Part of a small language model's weights: no biases in attention or MLP.
Each number is 200 + 30 x the weight over its row's rms, rounded and kept within 0 to 999. Layers, rows and columns count from 0. The size before them is the row's rms in percent of the matrix's.

# layer 15 MLP down, 128x512, rms 0.358, rows 0-25, columns 256-383
108,194,159,198,219,224,238,205,203,191,204,168,185,201,187,225,230,171,201,212,227,238,156,202,198,232,225,254,189,170,233,160,148,194,149,185,201,169,206,198,151,146,234,208,193,192,191,198,179,197,232,203,174,188,162,223,181,222,208,183,203,222,212,266,196,177,146,199,186,167,180,203,216,177,197,211,185,148,193,145,184,194,198,177,220,216,215,210,160,185,217,195,219,164,201,214,142,261,186,222,173,256,225,220,231,222,166,228,183,189,203,216,230,201,157,188,224,162,247,237,138,173,233,226,202,197,185,158,166
097,205,182,224,204,237,171,169,225,196,206,261,192,193,191,231,213,189,198,221,200,213,148,237,191,207,195,184,196,212,215,206,197,241,146,241,197,167,182,264,206,142,201,205,219,144,171,192,180,246,213,210,162,165,144,202,220,209,181,180,154,150,210,252,221,258,175,182,172,231,222,181,196,181,194,215,164,210,205,189,169,155,213,214,198,184,233,132,209,249,249,189,201,197,172,260,208,174,184,195,146,238,203,223,230,217,184,224,164,198,169,193,213,172,264,165,204,196,179,198,227,250,209,167,252,199,206,143,154
096,199,191,180,150,207,175,216,190,217,251,187,257,236,222,204,174,227,203,223,200,182,195,170,212,227,217,209,221,191,194,161,265,200,207,172,189,161,148,194,134,198,173,228,223,159,187,168,170,203,228,185,165,259,197,252,221,187,212,226,161,196,217,211,198,209,173,187,185,213,169,164,249,164,229,217,145,178,220,266,168,150,223,208,206,216,150,172,150,191,189,219,224,195,171,222,250,205,190,185,196,182,156,216,202,244,221,276,158,212,215,196,186,211,230,236,182,200,173,199,170,217,208,172,214,183,142,204,241
096,195,177,176,207,186,239,159,189,194,160,199,220,185,214,212,193,245,175,195,214,178,239,204,246,157,203,210,213,195,228,181,224,120,178,289,226,201,188,215,198,156,226,233,228,182,225,157,196,185,154,218,184,169,228,180,283,218,231,186,209,184,230,215,218,224,277,205,181,174,194,215,186,163,238,154,184,256,163,177,189,183,169,273,188,193,192,174,176,177,200,185,179,197,174,241,191,167,214,184,256,184,186,165,210,209,257,194,213,208,190,173,238,193,193,190,233,172,207,188,148,217,231,167,187,231,180,169,183
095,210,173,226,191,169,172,190,233,236,202,223,218,175,232,182,193,117,232,200,192,189,187,162,208,143,204,235,222,208,187,151,221,219,191,176,231,176,162,176,211,236,163,190,163,246,224,235,185,224,184,243,179,176,219,202,135,236,169,220,189,160,218,230,187,255,171,238,204,285,180,206,238,183,218,245,184,147,173,175,206,252,253,159,225,202,188,204,183,201,188,182,228,203,124,166,146,231,165,204,197,180,128,133,230,169,181,187,153,234,232,184,167,203,246,148,240,213,159,238,213,193,207,190,194,249,207,224,227
104,229,169,180,210,192,190,162,162,225,179,192,238,216,174,196,236,197,200,218,193,197,204,186,155,244,186,195,229,203,194,230,166,234,238,194,194,213,204,198,206,218,177,163,196,172,225,207,173,160,226,224,228,219,203,185,220,223,185,239,164,171,213,172,237,157,104,184,196,198,208,179,150,198,214,249,183,157,227,211,244,187,229,167,165,181,172,170,170,218,204,209,217,95,216,163,195,232,182,195,132,216,166,221,223,201,180,228,159,209,202,153,232,210,205,244,143,235,178,242,196,227,235,192,165,205,226,227,227
097,146,190,241,185,292,216,168,203,231,140,214,198,182,224,214,170,223,231,205,157,190,266,204,203,174,224,230,196,243,249,181,182,247,179,179,189,212,214,93,212,203,155,218,164,215,176,181,205,172,198,201,210,224,169,152,168,238,97,191,226,200,237,211,184,188,187,170,227,182,198,162,215,186,214,197,158,212,205,194,198,250,203,228,147,240,180,180,199,195,211,213,206,231,185,171,212,131,186,199,252,212,230,189,207,157,241,210,216,205,207,212,211,208,212,208,227,216,191,221,200,251,235,277,182,198,133,199,140
101,194,147,231,188,165,178,245,232,157,185,248,197,214,171,197,195,221,190,171,194,257,155,246,189,177,188,237,186,206,189,166,226,195,181,222,177,226,164,152,251,177,229,191,227,254,225,179,209,228,171,213,218,200,183,205,250,203,261,172,193,229,172,222,196,190,237,243,163,180,251,218,216,175,242,203,200,139,166,205,187,196,183,196,186,216,180,194,220,235,225,189,216,254,197,240,241,149,228,189,209,202,194,171,173,170,189,149,245,220,235,225,218,188,220,205,177,178,173,203,165,143,146,161,189,236,207,220,172
103,224,188,193,256,180,201,175,261,125,203,240,192,240,222,216,233,181,157,199,208,211,261,248,226,171,209,200,164,199,216,186,177,198,228,186,197,212,209,203,228,177,174,232,229,107,219,225,229,179,198,199,229,193,180,216,170,206,262,198,218,147,191,235,162,152,179,146,262,196,142,208,190,198,181,191,218,161,231,214,192,193,199,280,225,251,211,182,195,192,186,231,203,218,180,212,236,205,207,211,185,240,181,191,173,224,204,208,237,199,171,225,224,206,219,176,222,178,234,193,198,184,223,219,206,232,180,172,242
107,210,187,185,238,193,211,249,223,237,175,185,173,197,220,206,246,223,194,198,192,218,193,237,186,187,225,207,233,154,240,214,257,200,213,174,200,202,188,209,193,173,182,182,143,162,201,251,194,162,201,186,173,195,226,188,210,201,209,245,212,208,188,237,202,193,210,204,202,246,174,189,207,193,186,205,240,157,175,238,195,202,171,188,154,176,185,231,156,166,161,163,173,152,178,119,196,187,177,251,173,274,212,143,226,204,218,249,188,148,219,202,205,204,149,186,192,216,141,225,220,231,196,219,169,221,191,201,162
099,161,194,208,216,165,210,218,198,139,209,217,232,197,193,219,211,211,194,216,191,208,227,188,209,179,206,179,126,185,183,187,179,227,157,188,191,208,199,166,203,207,192,195,198,197,187,213,191,160,205,180,172,170,191,159,209,165,135,165,228,205,235,184,177,197,139,220,206,235,226,261,187,202,204,188,234,186,231,198,215,205,203,173,193,169,179,158,238,194,208,216,213,226,198,183,157,218,171,246,161,221,210,149,230,169,162,205,190,261,216,171,191,167,226,144,240,238,214,220,193,179,187,176,210,213,165,168,156
098,162,227,221,216,212,230,197,173,181,266,209,175,218,237,190,252,215,191,210,217,268,209,200,227,145,216,272,208,177,183,157,205,183,184,174,172,160,218,223,188,252,227,197,200,168,250,211,233,230,227,197,139,144,170,207,140,203,210,169,176,186,204,213,185,175,145,273,222,247,202,233,184,205,224,162,203,180,162,210,210,181,203,228,271,186,235,252,170,201,209,220,190,224,201,183,194,172,232,214,205,169,195,164,178,202,221,202,179,202,192,255,232,234,230,158,196,233,204,197,190,215,188,162,220,198,241,191,175
095,182,137,170,204,177,240,225,270,252,214,156,216,205,174,193,227,231,201,222,230,256,219,169,201,239,194,145,194,199,205,173,246,165,185,229,237,220,169,221,217,133,212,210,170,209,181,210,180,215,223,166,241,207,199,213,216,239,170,215,214,198,200,192,197,223,173,181,249,197,200,161,193,168,223,211,145,218,199,199,174,223,198,162,223,200,208,233,203,209,178,231,172,227,186,196,204,204,248,221,172,140,194,177,207,185,257,230,185,202,203,245,175,181,242,158,206,217,231,255,245,135,214,219,220,221,190,232,210
094,200,177,168,194,154,252,235,238,213,129,219,180,219,244,193,208,117,205,224,276,233,172,180,181,200,196,187,200,176,221,238,177,183,252,212,131,120,227,218,203,164,165,207,185,167,228,232,193,203,193,194,197,172,170,189,229,203,153,201,197,185,217,234,199,190,223,201,173,217,212,166,154,205,210,197,194,184,227,201,229,214,233,176,147,212,231,194,202,198,206,190,208,218,163,155,214,248,213,158,248,191,171,238,213,185,187,226,196,185,217,212,190,254,189,201,159,186,197,185,200,173,205,195,203,158,205,218,200
102,191,288,183,224,201,172,204,208,217,234,212,243,192,197,166,211,222,196,176,198,204,192,208,195,245,214,195,172,198,144,192,164,159,202,153,206,180,204,131,196,246,215,198,227,174,210,198,181,252,199,226,232,212,215,244,195,207,202,189,227,237,234,177,156,106,175,194,192,177,239,179,171,206,193,166,145,212,157,192,205,179,225,249,150,190,198,248,204,208,161,176,210,240,224,201,218,192,231,226,159,273,239,188,196,190,196,193,193,179,197,192,204,134,189,227,150,231,198,231,236,241,237,206,191,211,240,184,169
096,219,199,228,248,204,213,179,201,182,186,199,219,210,176,170,226,181,267,144,134,213,207,190,223,175,170,197,174,212,211,186,216,218,159,187,203,140,183,237,223,227,224,227,196,185,134,182,225,224,154,223,179,160,177,211,206,218,148,194,198,220,217,229,259,200,133,222,213,181,231,195,188,209,198,255,185,203,211,165,251,198,179,155,230,214,216,220,195,220,192,213,173,216,273,264,219,221,209,177,234,113,284,207,217,184,213,179,188,179,184,179,181,157,167,248,229,194,203,190,274,206,206,201,247,180,225,226,190
105,210,248,220,164,168,204,210,235,234,225,187,210,191,190,155,184,202,174,207,220,174,168,217,239,268,196,232,197,222,192,181,185,162,165,144,207,134,193,201,256,195,208,199,164,179,210,213,187,170,168,242,127,222,182,184,154,146,191,176,198,244,217,193,195,228,209,212,213,200,216,198,181,206,199,187,201,243,174,120,185,217,204,178,208,163,173,148,216,203,188,157,184,205,226,181,181,207,177,214,112,215,147,253,161,235,169,257,172,162,195,211,206,209,194,190,210,232,194,183,202,183,205,216,220,189,239,231,179
102,187,178,161,234,226,207,134,231,180,231,211,197,141,179,148,167,273,171,169,218,205,187,163,230,243,168,215,218,202,151,242,145,206,175,205,201,179,227,193,201,218,249,241,193,180,185,197,209,169,182,201,217,265,214,192,206,173,201,192,154,276,258,214,229,212,246,198,189,164,206,241,203,245,195,153,168,232,225,181,228,200,190,245,197,191,224,195,192,273,213,157,208,201,183,185,196,212,208,161,198,213,152,167,241,221,230,166,170,180,169,190,209,213,192,237,134,205,209,155,188,197,229,167,228,179,163,223,232
097,212,174,224,167,164,245,203,158,199,213,253,162,190,220,192,175,238,200,174,151,228,185,186,194,242,188,194,187,172,191,150,229,195,224,189,182,248,189,202,254,177,225,197,188,216,168,199,207,208,241,195,245,260,188,211,227,243,139,205,146,148,230,181,213,214,164,204,169,178,209,215,221,208,246,205,165,168,198,157,188,216,239,168,112,192,205,255,185,174,220,233,241,220,186,154,216,223,215,174,216,141,185,154,217,199,203,135,190,182,176,164,216,164,187,190,191,206,171,238,206,206,199,166,198,252,204,191,224
097,196,203,171,224,158,258,270,226,219,162,193,171,191,177,256,203,223,157,250,236,203,224,211,232,236,175,178,244,198,172,216,210,195,175,231,195,138,230,198,186,185,185,177,234,242,206,188,178,194,187,180,238,211,198,168,188,181,239,172,158,225,242,251,189,153,180,212,216,215,222,196,213,240,158,228,254,256,147,219,218,245,164,212,194,159,167,192,180,178,243,199,172,195,195,155,211,239,206,227,191,262,149,267,205,197,205,199,197,232,205,254,220,188,230,172,200,171,203,130,234,214,149,192,228,198,215,169,228
095,204,257,215,231,230,170,260,168,281,184,235,212,203,186,237,219,219,167,204,139,214,196,199,220,194,206,244,196,213,202,193,212,205,179,222,204,186,183,214,249,169,223,185,220,209,207,233,158,209,165,142,177,192,191,204,201,170,169,221,204,222,199,219,151,222,174,161,214,166,192,220,209,231,180,203,194,147,172,190,148,187,251,129,210,183,198,140,207,219,243,207,222,248,197,195,127,237,208,213,235,199,189,293,226,209,209,196,193,212,250,222,188,219,168,201,212,193,210,252,247,150,239,211,213,155,176,197,215
099,201,155,235,225,227,189,199,211,192,224,198,237,204,179,194,204,320,188,188,211,193,213,176,248,174,200,192,176,192,231,178,197,278,188,190,168,177,207,206,232,195,184,155,124,198,215,212,198,168,215,200,201,259,171,205,198,202,172,157,190,194,196,223,253,109,197,187,175,201,218,175,193,158,208,221,221,172,207,189,202,192,154,203,230,188,183,189,194,209,175,220,195,192,164,235,160,184,125,225,178,252,226,204,164,208,237,247,246,175,205,168,150,198,172,175,196,194,247,170,173,178,150,182,201,176,322,193,197
107,205,203,185,234,198,207,209,198,167,273,192,240,204,112,202,192,253,219,153,194,145,192,248,223,187,194,217,172,193,202,213,195,196,260,212,208,161,201,208,206,179,219,253,195,194,256,160,239,182,205,264,187,189,166,214,162,214,256,197,183,173,192,190,137,204,248,257,187,188,171,189,173,190,181,228,199,160,196,197,245,189,177,221,220,159,166,184,210,189,149,147,215,216,220,234,172,224,133,159,239,217,258,200,218,200,218,211,191,222,193,172,192,175,202,267,161,189,167,180,199,262,199,194,188,236,192,199,203
099,228,245,160,193,264,224,193,212,186,209,220,162,218,231,232,230,176,171,253,210,224,161,200,249,201,231,203,229,234,220,174,197,160,189,226,222,193,225,209,211,195,238,211,208,223,216,171,222,209,180,181,218,210,138,239,196,217,209,149,197,162,245,255,193,176,170,175,195,232,184,176,152,246,243,157,209,159,196,214,213,213,219,225,200,180,159,140,217,216,225,195,140,201,247,204,200,199,172,227,287,219,182,211,211,196,201,241,215,212,173,214,199,243,243,268,191,226,186,191,220,233,147,182,188,188,230,218,192
104,184,198,223,147,197,158,168,219,185,191,173,222,249,167,227,214,217,173,209,212,216,252,135,208,201,174,204,236,183,210,224,256,243,272,175,217,252,192,171,160,199,216,174,197,230,196,173,194,205,173,193,225,240,212,160,219,201,137,174,175,165,180,201,122,234,221,211,188,243,198,168,229,158,151,166,177,245,250,194,199,241,207,207,196,185,251,174,174,189,173,161,207,225,220,171,200,162,211,165,215,205,220,164,212,213,187,187,149,210,250,138,176,209,264,178,205,170,224,213,199,188,208,177,190,198,223,173,172
100,171,249,189,190,211,216,211,246,222,168,209,183,188,188,222,192,234,198,174,224,176,184,251,150,179,132,199,212,169,254,187,174,216,258,250,172,170,179,221,231,219,185,189,257,239,177,163,205,216,205,213,175,185,210,192,198,169,204,221,207,144,179,192,190,227,194,188,225,233,197,195,196,226,189,85,152,145,199,171,212,146,199,242,156,206,185,235,210,190,135,145,190,189,220,208,203,185,204,192,236,169,187,198,201,164,209,210,176,185,219,192,199,260,211,297,210,245,175,149,223,178,211,132,202,216,206,227,249